{
  "num_hidden_layers": 9,
  "hidden_size": 128,
  "num_attention_heads": 4,
  "num_key_value_heads": 2,
  "head_dim": 32,
  "intermediate_size": 448,
  "vocab_size": 2048,
  "hidden_act": "squared_leaky_relu",
  "norm": "rmsnorm",
  "norm_place": "pre",
  "norm_eps": 1e-05,
  "positions": "rope",
  "rope_theta": 48800.0,
  "rope_fraction": 1.0,
  "qk_norm": true,
  "attn_scale": 0.267,
  "bias": "all",
  "tie_word_embeddings": false,
  "parallel_block": false,
  "extras": ["paired heads", "gated attention", "norms scaled by depth", "capped logits"],
  "init": "normal",
  "init_std_qkv": 0.0447,
  "init_std_o": 0.0,
  "init_std_up": 0.0447,
  "init_std_down": 0.0,
  "optimizer": "cautious_adamw",
  "learning_rate": 0.00269,
  "beta1": 0.9,
  "beta2": 0.99,
  "weight_decay": 0.17,
  "lr_head": 0.00619,
  "warmup_steps": 344,
  "schedule": "wsd",
  "decay_fraction": 1.0,
  "decay_shape": "linear",
  "final_lr_fraction": 0.0,
  "batch_tokens": 32768,
  "max_seq_len": 256,
  "doc_mask": true,
  "train_tokens": 133100000,
  "max_steps": 4062,
  "dataset": "wikipedia_en"
}
Each number is 200 + 30 x the weight over its row's rms, rounded and kept within 0 to 999. Layers, rows and columns count from 0. The size before them is the row's rms in percent of the matrix's.

# up: layer 3 MLP up, 448x128, rms 0.0694, rows 96-122, columns 0-127
# down: layer 3 MLP down (transposed), 448x128, rms 0.0517, rows 96-122, columns 0-127
up96,098,171,228,207,192,107,248,199,170,190,222,170,176,206,187,167,159,218,232,192,201,211,204,219,202,158,184,206,193,167,240,209,208,222,177,177,241,174,208,204,203,229,204,220,181,185,247,202,146,251,162,220,164,212,220,175,205,140,227,231,209,240,236,194,163,277,185,224,169,256,225,235,258,205,192,194,191,205,235,232,175,225,202,196,253,151,135,193,194,160,170,214,186,217,238,215,160,205,201,163,189,162,170,181,185,223,164,190,178,255,242,180,151,218,164,226,192,243,210,212,179,224,204,189,146,157,182,196,233
down96,098,200,243,175,183,240,205,270,206,210,256,194,223,237,141,230,259,170,178,228,233,221,233,202,212,226,233,206,206,217,169,177,193,194,163,212,183,192,194,153,207,178,173,127,229,210,187,194,223,181,250,182,249,235,219,126,240,201,202,217,172,187,225,199,256,182,207,203,171,250,231,185,133,209,150,168,203,185,200,186,172,191,221,193,127,169,214,234,169,230,199,220,202,189,150,195,187,212,211,199,219,218,219,244,208,180,210,223,221,214,222,243,216,184,177,213,165,220,267,197,260,216,216,219,205,251,232,244,183
up97,071,155,188,239,172,241,229,242,203,136,104,207,176,180,209,200,184,261,233,231,232,220,205,223,210,177,196,173,197,197,221,255,192,196,172,213,223,184,142,189,203,217,187,174,179,220,221,184,255,205,214,194,200,186,189,217,169,237,230,183,188,189,148,177,186,155,221,200,215,148,200,246,219,191,231,157,217,220,217,260,177,154,248,205,197,123,181,188,162,198,167,112,207,165,212,189,223,229,230,173,151,243,188,171,185,200,185,193,162,233,138,203,163,213,221,200,190,163,210,196,196,210,213,217,190,173,191,214,167
down97,078,198,206,156,254,196,187,258,256,191,178,250,184,156,246,210,189,233,195,199,183,215,166,258,164,199,213,245,180,217,153,176,195,208,177,162,212,214,183,200,226,172,202,227,167,219,177,185,203,216,191,218,247,234,214,238,197,148,214,193,164,208,248,210,204,211,194,184,217,227,236,192,228,170,207,235,207,140,240,224,209,223,194,203,163,266,179,182,178,233,223,212,206,262,214,142,245,224,219,226,263,175,225,243,258,231,214,197,224,211,196,156,134,189,211,200,194,200,145,216,210,237,221,248,225,187,154,218,161
up98,080,214,218,183,222,216,166,222,242,218,209,161,256,237,140,168,201,174,151,194,150,191,166,168,206,165,174,227,220,176,220,158,244,272,216,203,250,230,248,201,206,181,234,208,192,190,228,144,216,199,237,169,217,210,160,246,187,190,228,199,281,220,196,183,149,209,206,191,178,152,197,192,167,190,204,222,213,175,184,163,238,222,170,197,227,229,203,167,271,205,201,187,192,222,204,210,221,164,209,176,204,195,217,187,176,219,222,256,191,163,210,174,201,235,164,206,207,225,196,262,243,184,155,229,142,223,185,161,254
down98,087,172,157,155,156,172,204,162,196,159,175,224,213,152,200,213,251,154,144,236,172,220,187,246,168,185,200,188,207,153,152,208,185,149,235,205,160,182,161,202,185,220,182,270,218,197,231,179,173,236,187,224,201,154,199,250,188,172,206,225,229,191,188,184,175,191,186,254,196,261,181,162,219,195,233,202,193,194,149,226,215,163,181,206,211,205,168,192,195,188,201,181,212,253,152,212,185,192,208,180,256,204,163,201,223,162,213,156,228,134,162,205,154,241,272,213,216,207,181,200,200,158,168,211,214,194,160,202,149
up99,101,227,214,200,219,197,213,145,213,233,214,166,193,149,197,240,177,188,179,170,186,220,268,189,217,178,180,189,255,218,213,214,180,244,232,195,178,150,178,169,158,230,213,179,216,188,217,205,159,156,207,195,225,212,184,209,181,211,180,168,236,102,208,152,251,183,223,148,194,188,230,159,189,190,127,202,151,223,195,214,202,206,215,180,166,240,211,198,189,226,239,216,231,231,196,229,255,260,143,243,228,234,229,242,161,178,206,208,174,203,180,200,222,193,222,191,215,184,218,138,189,243,196,235,262,222,204,196,179
down99,098,223,204,177,196,184,215,200,248,174,224,213,174,270,190,227,218,172,244,159,211,220,166,179,200,210,165,157,263,188,200,244,170,185,200,182,150,236,173,205,211,171,220,175,183,205,164,194,168,156,221,184,283,185,184,153,206,162,208,240,188,185,191,178,230,209,148,180,219,195,178,165,169,196,189,167,228,161,203,211,168,173,152,220,202,174,283,252,224,135,216,195,152,221,191,156,205,160,215,213,187,246,184,182,254,165,159,202,237,195,209,212,167,207,154,209,203,253,256,229,166,178,210,188,188,213,203,210,204
up100,110,201,186,199,180,253,138,160,142,178,175,169,207,167,191,223,161,241,152,179,179,144,212,216,215,185,211,199,155,225,207,156,185,123,222,218,184,194,212,162,168,169,188,171,245,224,111,217,193,183,183,205,138,190,176,218,241,143,203,203,229,193,201,223,230,223,224,229,221,186,206,225,239,179,154,209,155,172,243,137,215,199,214,239,167,204,234,211,188,224,251,211,199,151,168,176,217,179,197,220,197,202,221,181,200,212,159,231,232,146,198,202,181,203,235,162,193,226,200,160,165,238,195,229,234,201,216,224,237
down100,109,172,179,177,186,237,252,212,231,152,205,175,148,155,263,190,203,217,263,229,200,218,200,237,233,187,201,187,217,195,226,226,208,201,201,155,272,173,187,220,156,199,161,163,200,178,209,192,183,277,202,203,206,225,224,165,200,265,265,243,213,214,202,170,229,193,195,195,149,247,230,169,178,231,189,200,174,215,218,164,217,213,173,191,227,221,138,183,202,162,229,198,204,221,134,221,196,216,214,197,160,211,249,199,195,246,208,212,205,174,182,170,165,227,236,151,174,181,184,251,194,195,264,194,198,240,238,183,177
up101,104,186,237,135,216,198,217,230,227,172,190,220,175,207,186,216,211,193,215,195,249,229,172,219,154,158,177,159,161,208,239,217,222,239,171,196,237,214,180,174,289,201,225,195,193,194,212,206,211,160,166,184,220,198,151,246,194,171,192,194,213,152,201,213,247,270,255,216,197,155,168,210,246,148,210,236,203,219,223,213,218,189,161,230,177,244,212,228,200,189,167,186,214,188,188,245,171,213,137,202,218,229,246,208,193,247,207,200,186,221,248,225,202,125,233,189,216,200,256,247,218,170,242,230,180,176,171,219,223
down101,100,195,212,177,216,247,207,160,175,246,156,198,222,178,152,148,242,183,166,218,190,226,217,215,196,173,200,183,174,144,179,226,167,197,171,221,155,136,238,223,254,280,212,189,206,245,168,173,154,188,206,213,214,209,170,221,195,181,181,168,147,164,174,126,211,154,210,180,221,228,224,252,184,185,182,228,204,181,219,193,169,232,225,194,176,215,161,207,249,252,254,239,175,199,202,175,229,211,196,216,235,189,208,207,181,238,180,199,198,196,179,162,149,141,203,150,192,221,197,238,192,160,167,243,187,202,180,198,229
up102,117,172,193,197,175,227,252,187,211,156,202,164,219,175,214,170,204,218,213,203,194,213,157,171,150,252,245,242,274,174,238,201,226,189,193,128,202,172,211,129,122,148,170,218,186,190,209,206,176,237,218,226,164,238,154,173,224,203,201,182,176,172,206,234,226,195,212,194,208,205,211,220,226,205,186,213,178,221,209,229,211,182,224,142,187,183,214,183,192,139,203,151,225,166,205,252,201,263,216,252,188,214,222,258,260,173,220,229,177,216,150,232,176,233,219,182,237,228,185,227,163,213,212,207,221,176,197,189,177
down102,115,173,186,156,161,170,232,206,218,174,193,188,224,206,188,225,195,227,182,217,202,181,222,188,195,208,224,179,189,235,158,171,195,209,188,96,181,263,194,169,230,175,199,164,141,213,222,193,195,198,229,210,163,203,127,208,210,231,204,166,209,219,189,226,233,193,199,219,185,212,200,212,207,192,215,218,187,215,206,161,250,166,269,136,240,228,192,189,182,257,235,237,149,188,248,253,183,175,253,194,156,166,233,216,217,191,225,209,225,187,201,272,228,210,176,206,208,165,221,246,146,203,158,215,229,185,197,206,261
up103,091,222,269,227,211,181,197,224,165,203,231,235,230,191,205,232,319,156,242,175,169,219,228,201,266,180,184,181,183,195,267,201,171,150,198,170,207,249,216,208,214,212,209,211,238,204,256,172,124,195,202,198,245,235,197,225,197,211,217,214,207,233,189,257,183,201,204,167,149,190,209,156,197,204,189,206,226,230,185,223,202,213,177,246,167,231,207,196,243,220,206,217,210,146,190,241,213,185,235,205,180,137,185,245,190,161,195,199,253,186,232,183,172,187,237,207,207,201,187,196,220,177,222,221,219,180,154,219,164
down103,093,187,158,236,176,197,218,198,206,204,162,188,225,177,242,173,239,197,250,192,201,159,219,153,262,193,217,182,238,242,192,226,179,145,128,164,149,185,237,222,236,184,227,223,249,231,168,199,215,158,231,176,214,264,231,247,230,205,200,235,211,214,186,230,166,236,211,238,184,176,171,134,185,201,231,154,192,210,207,238,164,221,160,191,208,180,212,186,218,158,185,230,209,199,164,254,196,183,155,177,259,248,209,242,173,186,184,213,235,204,149,206,208,173,182,206,220,200,232,189,202,159,192,232,149,243,202,182,207
up104,078,196,221,234,244,172,210,150,226,200,181,239,174,153,183,193,282,171,267,242,183,216,140,196,189,196,207,191,198,194,170,231,172,196,168,211,178,225,228,237,240,222,243,253,208,206,235,180,210,170,205,232,225,198,200,166,179,232,171,231,172,210,192,165,277,186,192,223,219,230,202,210,207,209,211,219,214,220,184,227,198,235,152,203,208,169,193,226,202,177,160,168,157,172,169,179,220,171,205,189,214,156,215,248,178,280,223,177,206,146,235,144,229,215,222,154,145,225,194,206,194,135,224,239,187,198,206,209,231
down104,083,220,226,192,230,234,209,205,209,191,195,203,217,219,159,240,165,215,186,181,282,156,276,178,147,202,232,248,257,232,165,203,182,168,201,200,203,219,238,208,154,180,204,144,267,207,191,161,157,192,253,225,181,225,204,197,166,138,188,176,199,212,158,189,198,212,189,207,173,249,134,212,224,208,212,185,178,191,146,242,164,189,214,239,195,250,216,156,218,223,253,238,180,179,180,259,197,226,234,205,176,192,227,246,222,202,230,176,155,193,248,219,216,206,187,222,192,221,219,204,216,175,244,180,197,211,182,210,219
up105,110,168,203,229,197,194,257,173,206,167,184,193,242,216,182,189,266,182,180,220,221,192,102,261,177,195,224,207,189,193,152,194,222,215,162,212,193,219,263,171,154,168,204,234,209,218,188,156,263,205,159,239,219,209,215,149,230,272,198,199,176,239,147,215,257,204,216,217,194,205,236,224,218,244,189,219,228,236,201,219,209,164,219,170,190,202,186,183,202,172,197,142,220,166,213,152,225,184,218,237,208,186,209,241,239,167,166,213,226,149,202,219,202,206,201,181,171,251,167,198,238,170,150,190,160,195,197,202,184
down105,106,190,233,205,203,156,225,219,152,188,183,204,279,237,183,246,177,196,236,163,217,223,211,219,189,206,250,243,234,244,170,170,212,216,176,165,176,255,167,195,230,182,206,184,171,203,243,236,248,189,245,194,201,156,154,207,151,209,209,157,187,181,229,218,222,191,218,201,218,224,160,251,202,153,222,177,181,208,198,214,246,169,222,154,171,167,234,211,180,202,241,233,190,153,260,239,222,191,225,174,150,170,198,194,201,201,217,249,218,195,184,259,233,204,188,168,208,208,287,236,191,208,188,212,196,166,238,232,222
up106,108,188,207,186,179,226,156,182,222,188,157,156,177,201,180,250,214,245,184,204,215,162,158,201,209,240,143,212,188,224,196,157,231,186,195,224,284,224,236,222,224,228,212,214,197,252,194,244,158,228,209,174,192,215,225,190,198,158,128,246,198,196,234,205,219,213,193,191,171,155,232,130,190,175,182,158,187,193,212,171,218,200,192,242,259,227,184,160,199,252,178,262,179,227,182,194,196,219,214,196,175,174,221,175,225,221,230,200,220,219,134,184,215,174,213,201,161,183,165,192,235,238,183,217,255,151,262,202,176
down106,104,194,266,189,214,215,179,202,180,165,186,186,203,194,244,193,274,248,189,198,203,244,224,202,170,196,198,203,236,194,194,204,197,228,197,112,223,246,236,148,198,148,201,190,227,208,216,176,201,222,151,226,170,144,236,206,187,195,226,211,165,138,199,184,242,251,213,230,226,191,194,231,191,218,227,234,137,207,227,157,176,162,168,157,209,208,186,213,173,194,173,219,250,213,180,200,222,198,182,215,212,165,180,165,112,212,235,244,164,218,187,209,182,193,180,164,190,249,264,196,181,176,234,210,180,198,245,162,188
up107,117,193,200,182,199,241,205,190,198,208,230,226,147,220,169,232,206,222,217,180,208,244,249,194,182,156,215,228,194,177,165,148,184,197,195,191,213,246,269,171,142,211,136,212,222,157,191,207,159,161,199,253,178,180,186,244,199,214,227,201,218,162,185,212,189,209,192,201,180,191,213,222,144,195,228,146,171,166,182,206,233,153,204,212,196,232,208,174,181,197,224,231,172,234,147,213,173,231,231,257,173,177,196,209,173,186,227,199,211,171,177,233,198,227,198,196,151,128,164,201,161,189,207,156,313,178,204,167,218
down107,109,180,230,151,203,242,221,200,213,240,184,196,203,188,122,194,181,192,229,182,182,250,135,245,234,238,211,219,178,201,180,240,212,237,241,213,246,164,159,261,191,218,197,167,157,247,218,163,222,226,219,175,164,259,221,222,216,236,241,215,200,204,172,192,223,189,195,154,182,217,243,190,212,220,246,215,190,138,173,191,143,247,187,161,251,188,181,190,241,240,174,141,203,192,211,200,176,206,162,203,201,249,179,236,196,246,194,130,171,203,178,185,209,210,180,208,184,204,177,219,211,220,170,214,180,253,183,179,205
up108,098,193,234,159,220,201,229,184,185,246,236,277,184,243,258,158,164,186,238,158,192,248,206,215,242,189,159,208,177,250,177,178,221,207,201,194,203,244,229,186,198,299,249,183,264,222,162,228,216,208,155,186,184,153,190,207,238,237,188,215,212,221,210,211,212,236,184,192,154,201,181,216,223,195,209,261,221,199,179,235,195,216,170,217,256,218,213,187,184,212,207,174,134,187,237,193,223,241,176,232,210,231,184,202,150,220,197,207,220,194,177,226,239,177,235,202,160,169,229,168,168,184,176,184,257,207,182,209,209
down108,097,160,163,254,181,196,233,141,170,215,245,196,147,136,199,187,168,172,175,231,230,189,170,180,165,163,210,175,175,121,173,258,227,196,193,220,222,219,196,201,188,236,145,214,196,210,170,194,190,159,205,210,214,233,188,172,180,183,179,225,177,215,172,224,204,179,219,184,212,160,252,108,263,147,200,174,170,187,159,262,183,181,183,213,198,225,172,192,215,192,211,237,275,207,190,200,209,211,202,171,175,214,224,251,217,224,168,217,204,166,216,212,204,158,164,181,195,208,181,176,149,195,199,166,208,169,159,199,226
up109,090,207,220,208,232,210,176,230,211,209,175,220,184,213,206,196,271,168,179,225,217,217,203,185,261,177,198,198,205,209,199,173,191,137,220,228,198,224,209,161,207,183,204,188,238,193,155,224,127,191,207,184,198,210,186,203,165,184,237,166,201,205,167,222,133,176,166,200,180,192,208,182,115,235,289,226,240,233,157,215,197,209,186,233,233,215,222,136,235,201,228,236,186,112,209,187,170,216,208,197,189,148,173,189,206,201,217,241,216,186,210,255,211,196,239,183,202,191,170,241,213,178,198,236,226,165,242,125,206
down109,090,195,228,248,209,228,198,171,175,209,219,188,220,149,198,210,217,167,178,265,207,219,193,180,183,198,227,254,219,206,180,199,211,207,199,149,186,184,193,208,188,129,164,248,197,196,162,168,168,166,186,190,166,199,202,217,224,158,213,213,215,203,181,214,200,157,204,153,248,242,227,194,200,165,226,110,124,201,192,195,196,195,205,177,163,194,155,204,215,206,161,174,246,209,189,245,206,168,171,167,179,219,207,220,231,147,146,144,140,194,230,215,173,163,220,142,202,193,185,243,242,171,233,226,164,227,149,185,229
up110,096,214,206,199,224,208,227,223,213,242,178,204,152,221,241,211,233,140,232,218,205,165,253,214,206,228,204,198,208,204,221,221,229,168,171,166,260,213,198,185,213,251,186,166,195,195,183,188,185,241,186,217,228,220,209,202,239,262,204,189,179,265,162,212,177,190,187,164,229,173,196,243,292,206,201,174,168,206,165,242,183,203,208,134,248,182,163,113,203,235,213,190,154,211,192,215,239,149,214,206,200,186,164,165,193,179,186,200,195,176,167,210,172,202,212,186,201,182,207,203,288,229,158,159,155,157,203,210,195
down110,094,229,195,206,244,235,188,217,223,205,207,169,241,157,242,239,234,228,182,212,234,208,122,207,218,222,183,231,183,179,177,214,173,177,245,198,223,238,160,204,216,187,177,201,225,258,230,170,213,163,193,236,260,192,165,195,220,179,240,234,168,201,212,165,187,239,223,188,172,243,220,196,169,159,224,189,192,187,199,160,212,198,166,173,170,227,111,233,224,229,180,257,196,222,218,202,201,184,182,192,166,235,193,215,237,242,245,174,210,142,191,282,185,217,240,171,206,225,179,174,194,252,237,231,184,165,235,203,171
up111,081,230,240,255,186,154,140,188,165,169,178,198,160,238,215,143,235,174,196,199,218,214,176,218,192,228,211,218,156,187,232,169,144,243,174,192,160,234,205,240,213,165,199,177,212,199,186,197,172,139,169,171,230,198,141,207,175,225,226,199,212,243,189,155,178,196,233,240,220,211,224,208,158,191,219,234,158,223,163,220,196,201,184,196,273,219,205,227,203,227,235,224,182,153,207,202,146,182,165,212,198,159,188,172,212,203,220,174,180,146,265,154,190,207,204,195,144,216,244,228,187,212,260,176,200,145,179,219,192
down111,084,240,223,189,201,211,229,207,165,175,143,217,169,220,211,262,187,214,199,273,210,231,230,242,207,184,161,200,211,184,261,207,189,245,220,145,231,198,177,187,208,178,212,164,230,259,125,194,211,137,178,171,231,173,206,170,210,191,204,218,248,212,245,234,172,185,201,204,241,225,195,192,265,199,170,156,170,242,201,161,175,196,191,195,196,218,198,198,191,201,258,206,245,179,144,144,194,233,158,206,203,204,228,190,176,188,222,164,204,200,188,242,134,212,176,245,160,249,198,215,216,176,170,204,179,193,201,227,240
up112,104,250,193,182,171,191,204,208,163,208,247,179,291,210,193,220,245,196,218,218,222,218,169,235,158,250,170,239,206,208,281,210,203,187,175,243,177,213,226,196,212,199,196,195,229,209,156,207,180,191,187,169,232,219,226,199,186,254,173,180,218,177,194,189,198,229,203,167,164,214,212,242,214,229,213,154,237,240,173,240,193,182,171,223,166,230,172,181,229,249,208,168,208,232,201,176,219,165,224,253,177,230,166,203,205,208,134,221,157,234,244,203,211,219,186,149,273,188,180,148,149,223,151,179,182,229,171,236,206
down112,107,206,238,240,167,173,141,206,137,201,235,204,196,209,216,226,222,219,239,181,208,224,189,155,247,188,219,150,194,216,176,182,180,175,195,162,251,193,165,222,214,251,246,214,225,228,137,296,220,182,185,210,198,216,158,216,185,183,184,192,226,183,218,193,161,200,223,207,209,203,170,214,180,143,201,237,193,210,219,214,207,248,218,196,231,200,205,211,226,258,250,151,176,183,255,215,230,236,234,204,245,222,159,226,244,206,210,244,208,190,212,276,221,156,153,208,136,197,180,178,218,193,166,186,191,223,219,201,215
up113,105,212,193,196,176,220,232,191,160,218,136,165,213,212,195,205,212,200,167,185,156,192,224,227,223,175,221,156,201,203,175,206,189,187,191,187,183,187,226,210,157,149,153,177,230,222,189,206,130,177,219,146,165,186,265,186,237,243,252,164,194,227,167,203,154,246,211,154,195,176,232,225,209,201,187,111,258,195,165,175,172,176,215,168,190,217,260,185,217,206,250,216,227,162,163,227,201,205,179,174,209,199,219,202,186,148,233,232,195,166,218,226,209,167,192,200,233,249,229,238,220,201,144,246,191,249,204,237,173
down113,101,185,271,202,243,189,274,166,203,216,131,218,182,206,257,171,221,196,217,142,217,221,240,172,247,185,242,250,230,207,206,138,208,199,175,164,184,212,177,258,147,227,192,224,201,162,227,187,202,155,207,216,205,275,190,163,190,160,192,214,223,183,212,197,175,208,210,118,205,256,228,196,166,163,213,194,165,174,214,171,157,242,187,199,208,213,208,174,193,159,221,183,190,178,206,155,179,149,217,225,244,200,197,227,144,215,201,223,208,171,203,172,229,208,177,188,192,154,224,197,218,163,214,174,208,221,229,201,201
up114,105,195,231,185,232,250,246,227,186,208,203,171,216,222,226,217,172,243,246,229,167,183,203,227,158,164,211,250,160,175,253,177,164,190,225,270,213,190,209,196,163,163,240,198,190,203,188,164,216,225,192,211,192,207,237,218,189,187,193,217,200,237,178,223,227,198,236,222,239,254,227,202,226,157,216,155,148,196,210,199,154,190,195,181,151,177,207,197,270,186,212,171,149,226,188,143,219,202,202,191,164,215,161,221,169,146,221,213,207,236,163,156,263,250,185,222,134,197,203,154,196,195,182,191,256,228,204,239,221
down114,102,181,222,194,216,189,215,226,212,197,183,197,217,144,221,188,140,220,197,143,156,237,257,193,194,198,198,260,165,204,179,153,142,194,186,158,177,189,206,201,211,185,200,196,250,149,185,204,204,189,175,278,199,183,145,207,146,222,204,171,197,216,169,169,206,191,192,175,184,208,219,184,189,215,214,192,238,142,222,153,194,210,183,220,249,170,145,188,121,201,241,228,201,201,177,190,195,170,221,208,228,180,184,186,206,176,238,227,111,157,183,241,187,187,215,209,215,200,126,200,184,201,192,212,237,138,170,213,235
up115,099,208,207,203,233,218,228,189,198,214,256,211,225,164,201,154,211,232,195,196,226,249,180,172,210,189,228,135,205,147,173,238,200,258,177,191,162,213,185,200,203,175,201,187,240,224,177,184,206,177,209,254,198,204,155,196,227,213,201,139,171,232,158,172,226,222,172,182,194,265,210,234,171,186,216,219,225,234,188,163,217,244,195,172,238,140,254,250,191,173,233,171,232,231,189,211,190,172,239,207,187,159,195,255,144,227,195,245,209,222,172,197,243,241,189,223,216,208,179,168,144,182,230,203,192,267,147,198,237
down115,097,181,204,180,226,251,202,150,234,192,218,208,233,212,211,187,166,194,186,234,256,249,188,231,186,262,192,208,215,184,189,175,233,192,192,194,214,195,208,160,202,237,194,185,199,233,263,187,223,203,211,155,182,228,131,222,202,232,135,171,173,192,155,189,187,254,266,204,171,178,202,197,177,217,199,212,173,187,211,168,222,189,187,192,213,234,209,150,236,207,116,205,163,149,220,221,246,239,161,204,163,237,232,188,251,236,226,175,175,192,163,187,161,212,138,210,175,164,199,266,238,182,198,203,206,165,202,175,228
up116,089,163,252,198,234,167,231,204,171,251,214,214,199,264,172,189,158,191,225,202,191,233,173,181,223,219,187,215,207,183,166,215,148,188,207,191,204,178,175,222,169,172,179,206,206,181,157,176,214,210,208,195,205,235,260,156,181,208,206,176,187,265,163,170,180,188,191,205,183,232,248,209,183,209,196,154,227,235,164,193,189,197,153,182,215,89,173,178,211,163,247,172,173,153,170,208,179,191,231,226,194,168,227,187,173,227,181,162,153,247,212,238,246,232,208,203,232,139,165,151,170,211,180,169,220,173,234,198,152
down116,092,216,172,190,145,197,203,216,188,227,165,201,214,180,181,158,279,256,230,236,182,212,233,225,224,220,165,231,169,192,162,221,157,253,233,190,166,253,201,210,212,208,209,208,151,173,217,200,233,182,153,210,246,192,216,226,196,186,193,196,177,204,232,230,208,221,207,143,234,175,195,187,218,209,145,234,228,245,192,127,230,226,229,195,167,197,230,285,180,205,176,180,204,239,136,235,198,159,248,216,162,188,200,259,210,214,207,189,183,231,204,196,236,204,215,203,189,199,257,229,226,159,156,187,211,203,227,202,153
up117,099,156,174,230,145,173,244,236,198,170,217,202,150,205,240,218,222,193,162,254,223,169,235,238,235,230,182,211,170,196,162,165,195,268,190,188,202,238,220,188,201,216,214,190,229,158,180,244,212,217,178,171,177,213,205,256,181,180,164,205,208,212,178,199,174,193,211,235,239,145,277,215,221,217,229,173,190,245,168,248,214,192,225,227,217,162,216,212,160,196,201,223,223,134,190,172,209,183,209,135,194,246,187,150,188,164,202,185,184,162,251,213,227,180,248,183,233,197,236,203,223,221,232,249,201,138,220,190,210
down117,102,260,146,217,221,221,107,209,188,205,226,208,206,169,200,155,185,164,189,165,200,186,213,287,200,205,202,188,255,158,176,224,190,185,226,188,242,208,185,225,169,192,194,201,218,261,270,206,215,196,210,194,233,190,194,168,176,237,191,224,170,212,251,189,182,202,229,160,187,189,256,189,181,200,151,191,258,178,198,242,188,230,202,167,218,205,157,172,178,197,213,200,231,182,226,182,194,186,210,209,220,213,140,208,259,218,214,246,228,146,175,152,182,189,227,191,238,237,124,205,227,172,217,195,203,230,158,177,189
up118,096,237,221,272,224,128,255,175,237,201,207,218,258,169,213,195,223,201,174,239,145,227,208,195,185,274,208,190,232,182,207,218,171,223,206,222,169,186,246,166,240,156,160,223,205,198,213,212,145,221,219,191,157,183,199,216,203,186,214,248,221,211,169,182,176,201,157,192,222,210,157,234,193,193,202,193,232,278,208,197,188,229,147,156,211,185,207,251,240,187,176,219,238,253,214,234,203,158,196,205,227,195,246,206,210,176,221,207,228,213,267,233,152,170,228,189,179,219,223,238,249,194,169,184,184,191,200,165,184
down118,098,194,179,226,184,226,188,192,210,208,206,160,217,145,214,275,176,230,227,236,194,158,134,203,185,240,188,204,214,194,287,225,189,164,236,213,195,184,225,206,215,216,186,171,172,178,227,182,187,185,182,194,255,204,257,220,165,210,146,222,225,174,233,206,217,200,230,198,207,173,191,140,260,182,186,199,225,223,277,209,208,194,180,208,236,227,234,184,251,184,250,172,232,228,254,243,207,195,160,181,260,202,178,215,225,150,238,191,194,194,246,203,130,187,202,210,182,232,194,223,179,180,212,204,163,227,151,200,204
up119,097,233,240,196,260,192,156,213,185,212,253,221,185,211,201,238,183,172,228,144,208,179,212,234,215,222,221,208,180,175,221,166,228,168,230,166,260,210,159,180,181,210,213,202,140,235,185,231,153,230,210,172,242,190,215,197,163,236,221,233,263,239,194,249,230,189,245,207,233,227,169,189,171,199,184,204,169,201,162,237,220,169,155,218,214,225,171,162,195,201,282,180,247,147,200,175,171,205,236,178,187,174,219,186,275,179,201,171,179,156,182,192,177,196,220,174,177,220,137,236,233,207,186,211,215,196,228,236,175
down119,098,197,178,182,243,215,193,166,200,243,220,217,231,188,234,230,190,200,213,199,139,218,189,168,232,201,194,232,278,223,199,269,193,205,171,194,160,211,251,195,195,234,212,176,238,262,175,228,236,188,193,181,210,212,244,200,202,129,186,192,227,233,231,205,224,228,225,198,225,169,121,196,183,237,183,203,259,193,177,169,222,203,221,189,187,212,251,189,229,210,233,233,201,212,149,214,186,213,210,179,293,207,225,253,175,229,187,190,212,248,199,152,176,231,150,200,211,223,248,198,243,191,215,188,191,188,213,200,135
up120,089,264,250,201,167,206,223,196,214,254,230,252,206,201,173,160,166,175,237,199,223,220,217,218,223,173,194,226,179,203,173,172,209,159,172,212,166,194,156,208,198,188,244,201,195,192,218,205,200,238,186,178,215,181,188,201,171,176,224,217,170,194,166,197,175,188,135,167,236,233,151,179,192,223,168,283,208,206,219,142,198,231,224,247,186,157,229,216,153,218,225,237,181,204,174,238,239,249,262,202,161,166,182,170,133,204,220,177,220,168,187,196,235,220,193,189,225,166,159,202,238,202,177,158,182,134,208,259,215
down120,092,197,184,204,204,203,191,183,205,228,193,157,197,199,262,233,300,140,201,222,161,264,214,199,209,142,193,235,172,188,207,260,165,235,215,159,231,239,253,207,192,203,147,176,199,202,227,235,156,229,200,202,244,202,169,188,194,222,150,231,210,221,175,187,152,192,208,208,205,204,217,204,235,175,120,185,173,219,180,228,226,147,224,208,260,205,164,206,259,203,226,167,194,168,187,166,207,213,228,174,231,174,194,175,253,222,164,155,189,207,179,251,238,186,184,224,212,217,206,185,195,171,217,239,203,192,212,213,233
up121,111,239,221,198,252,227,180,214,200,233,186,239,187,210,163,225,220,189,170,166,259,215,217,176,166,252,154,211,167,198,236,230,175,184,186,159,230,208,215,184,206,213,214,200,219,215,221,229,202,232,222,245,221,219,189,151,196,227,190,210,180,164,221,159,162,200,185,213,215,193,184,178,185,188,156,179,161,240,182,235,239,243,122,184,142,214,194,232,167,246,250,226,184,168,157,241,194,168,192,239,204,228,231,246,226,223,196,222,129,216,159,236,196,261,200,151,184,164,179,152,205,158,192,194,198,225,155,185,249
down121,110,234,225,147,204,242,204,203,222,204,185,204,209,173,198,251,227,183,172,153,241,193,190,158,195,263,183,284,221,238,224,251,146,179,188,166,224,190,189,195,222,172,188,195,158,205,178,229,231,254,245,207,258,198,219,210,159,220,176,202,199,212,260,180,202,199,183,212,228,225,180,197,174,186,146,221,187,207,186,217,257,219,127,183,208,180,218,200,206,228,240,246,180,190,153,213,231,190,146,241,237,198,215,204,244,203,171,211,191,233,188,250,170,230,200,166,187,236,174,210,203,141,232,142,181,191,166,212,219
up122,114,290,210,215,244,191,211,158,257,242,223,236,184,189,202,155,210,176,174,174,224,231,221,157,185,207,196,189,204,190,156,236,183,239,156,172,256,185,218,197,173,175,165,241,194,217,155,196,232,155,178,156,180,220,195,170,197,239,179,230,204,211,202,184,251,245,203,249,207,224,219,194,244,181,154,174,222,179,188,218,235,168,230,214,193,234,203,234,190,209,178,184,158,238,186,171,188,188,182,258,194,215,165,189,205,216,230,214,205,183,169,138,259,228,180,185,193,152,111,223,229,217,193,190,207,146,193,218,228
down122,108,140,254,204,184,239,217,253,182,136,159,180,197,222,204,228,154,215,210,207,190,220,229,229,223,190,195,199,171,226,200,149,204,160,181,215,179,182,206,218,212,242,167,198,198,183,209,222,230,243,208,226,197,243,174,169,157,131,194,214,208,207,211,224,207,138,162,202,172,229,171,206,164,239,260,179,172,200,188,196,210,199,210,192,173,143,212,196,175,195,219,235,137,197,180,214,239,223,205,173,201,133,223,229,198,146,172,196,200,178,235,231,178,127,245,210,148,209,225,218,193,151,239,195,210,212,147,155,154